Weights of a small GPT-style language model, trained from scratch on English Wikipedia.
Size: 8 layers, MLP 1024 GELU.
Architecture: LayerNorm before each block, untied embeddings.
Training: 457M tokens, 3489 steps.
Each number is 200 + 20 x the weight over its row's rms, rounded and kept within 0 to 999. Layers, rows and columns count from 0. The size before them is the row's rms in percent of the matrix's.

# layer 3 attention key, 256x256, rms 0.141, rows 82-87, columns 128-255
105,187,194,187,166,240,191,187,202,232,180,219,215,201,175,145,196,204,200,199,168,181,198,222,199,191,186,195,206,203,223,218,208,172,145,174,227,193,173,190,203,196,194,156,181,186,190,229,231,171,218,221,226,230,169,183,230,202,206,164,213,205,196,218,202,181,211,191,201,221,214,227,212,213,142,209,195,205,230,184,168,202,194,190,197,175,198,183,181,184,199,202,189,202,200,168,208,222,184,216,205,204,218,196,198,206,214,175,207,227,233,200,179,227,213,194,204,191,181,183,211,244,236,215,214,194,216,210,203
100,189,167,187,176,170,184,169,179,203,180,216,186,231,170,180,236,191,209,205,172,195,195,169,229,196,182,203,194,212,211,203,183,220,206,185,231,219,208,191,206,229,203,194,202,203,242,189,206,209,239,199,200,222,213,203,188,176,216,210,219,194,201,205,205,184,189,216,204,198,237,203,227,145,207,202,188,182,167,187,193,187,215,198,191,213,215,192,211,180,184,165,181,218,238,196,216,206,171,186,181,196,212,176,202,198,182,234,191,206,191,201,196,226,168,205,187,237,232,191,190,217,192,229,188,171,192,230,189
101,213,221,213,197,214,185,226,198,178,210,236,195,225,192,181,199,219,200,204,178,205,209,177,211,214,201,236,159,218,193,207,172,191,177,196,222,173,189,212,184,177,206,180,206,192,170,204,193,208,201,213,201,205,230,195,178,183,190,184,170,213,205,254,250,171,193,221,190,208,192,194,145,214,217,197,174,188,220,188,214,165,207,170,205,221,220,192,214,201,208,177,197,199,213,225,188,188,123,250,224,189,197,198,167,216,211,183,166,208,203,201,187,189,203,215,195,189,192,203,197,227,213,203,171,207,182,211,192
102,203,218,197,177,207,227,166,230,177,243,192,182,206,219,202,234,186,228,172,173,179,231,210,194,218,194,216,177,197,168,233,234,219,233,192,219,228,201,223,222,183,213,179,190,210,178,176,193,228,192,180,197,185,215,209,196,153,206,203,183,254,176,200,182,197,210,235,186,195,199,186,220,210,217,181,221,222,184,196,186,215,228,202,186,184,185,187,189,207,198,237,198,196,213,200,213,186,169,187,215,209,181,203,205,214,208,199,196,201,185,199,210,187,223,200,208,196,192,193,230,174,189,244,203,219,200,188,208
101,180,181,194,209,181,169,221,215,192,199,170,211,209,238,180,179,193,212,196,220,165,212,178,199,182,209,199,204,202,201,173,172,211,216,192,203,199,206,148,189,248,216,156,214,242,216,222,176,185,201,223,198,173,179,192,167,214,214,188,186,196,217,196,161,235,203,199,213,196,165,196,179,173,225,216,194,230,198,174,217,206,199,216,183,208,179,234,204,197,217,211,189,209,187,228,202,241,174,225,203,215,177,178,242,169,192,202,212,193,192,187,205,204,227,202,175,202,190,238,198,221,179,169,211,213,219,223,184
099,216,212,211,193,182,182,213,193,207,203,184,242,221,225,180,189,184,206,221,188,205,235,201,211,230,217,160,192,217,220,198,186,186,215,185,243,180,207,200,227,219,223,206,194,224,200,195,205,206,209,202,210,210,206,200,236,172,156,179,178,240,216,178,185,212,204,195,188,204,237,188,189,222,207,228,210,197,175,210,209,225,183,187,198,201,246,210,214,206,209,188,159,227,166,187,198,205,211,182,187,195,180,167,216,172,216,215,245,156,208,222,197,212,223,186,226,218,181,229,192,211,176,169,183,207,188,211,197
# layer 3 attention query, 256x256, rms 0.138, rows 83-87, columns 128-255
101,196,197,180,227,171,174,192,215,179,227,221,193,201,227,182,176,189,197,207,183,210,211,189,179,199,181,193,196,184,165,215,187,172,186,215,209,214,225,233,240,244,216,201,187,186,178,218,187,198,237,201,149,200,156,206,226,187,196,193,227,215,234,212,203,197,207,200,225,189,202,194,164,163,201,181,203,242,193,189,206,116,193,205,198,191,203,228,192,205,224,180,195,216,175,161,219,186,193,222,205,186,186,185,213,195,226,211,190,186,183,173,208,221,205,215,177,219,164,199,217,227,183,229,208,208,191,191,188
109,230,205,206,212,176,183,209,189,213,174,159,235,225,181,166,202,191,209,197,171,179,218,202,197,193,236,201,181,194,207,176,173,255,191,223,202,197,185,210,212,210,198,207,205,223,199,212,240,190,147,173,223,218,189,220,178,193,178,196,186,149,216,170,215,232,182,181,205,180,199,208,226,205,235,200,196,173,193,154,191,155,246,219,192,194,211,201,205,167,225,232,251,204,205,210,185,208,206,231,220,175,240,186,211,180,169,211,220,203,211,189,211,229,232,208,224,235,213,206,142,194,183,205,195,176,196,154,215
102,201,209,209,225,180,215,235,198,166,175,212,225,209,223,226,184,204,215,223,197,200,186,190,189,206,235,244,195,227,191,184,161,203,210,167,268,196,222,216,208,174,189,236,177,203,209,199,149,227,177,226,199,224,212,186,195,193,186,200,203,189,181,185,184,243,164,215,191,207,218,216,227,155,220,258,190,200,209,206,210,187,192,198,189,147,184,188,180,183,184,192,180,213,214,188,187,204,192,217,200,216,185,176,200,181,197,211,206,203,181,206,195,188,185,193,169,208,223,226,187,225,181,175,226,205,224,195,222
108,186,197,183,197,227,220,191,199,205,154,200,216,190,261,190,190,195,178,206,213,219,218,198,232,196,207,206,206,184,221,182,159,230,227,199,219,218,218,200,210,220,189,232,206,197,199,211,223,211,176,225,180,187,190,197,170,198,201,205,189,166,190,174,252,228,199,161,191,204,164,193,221,170,202,184,196,241,225,214,165,206,198,203,187,200,200,222,228,181,181,222,189,178,173,196,198,225,197,196,221,250,211,205,170,187,196,219,213,202,218,201,199,192,224,193,181,197,209,198,200,206,214,186,227,174,166,181,221
101,220,171,211,164,246,166,209,215,204,201,250,191,199,212,212,184,226,191,210,191,189,206,208,218,184,182,200,197,232,154,212,205,217,192,225,156,204,189,223,214,192,208,193,199,184,179,222,215,217,205,187,207,179,202,195,166,235,208,206,205,182,182,195,203,218,216,212,213,205,223,179,204,170,218,178,192,212,201,219,230,231,230,168,186,203,180,224,199,220,228,237,200,156,195,181,197,214,154,184,187,189,210,183,190,195,195,205,175,174,189,188,173,207,184,200,184,195,196,220,186,206,184,218,237,230,180,182,231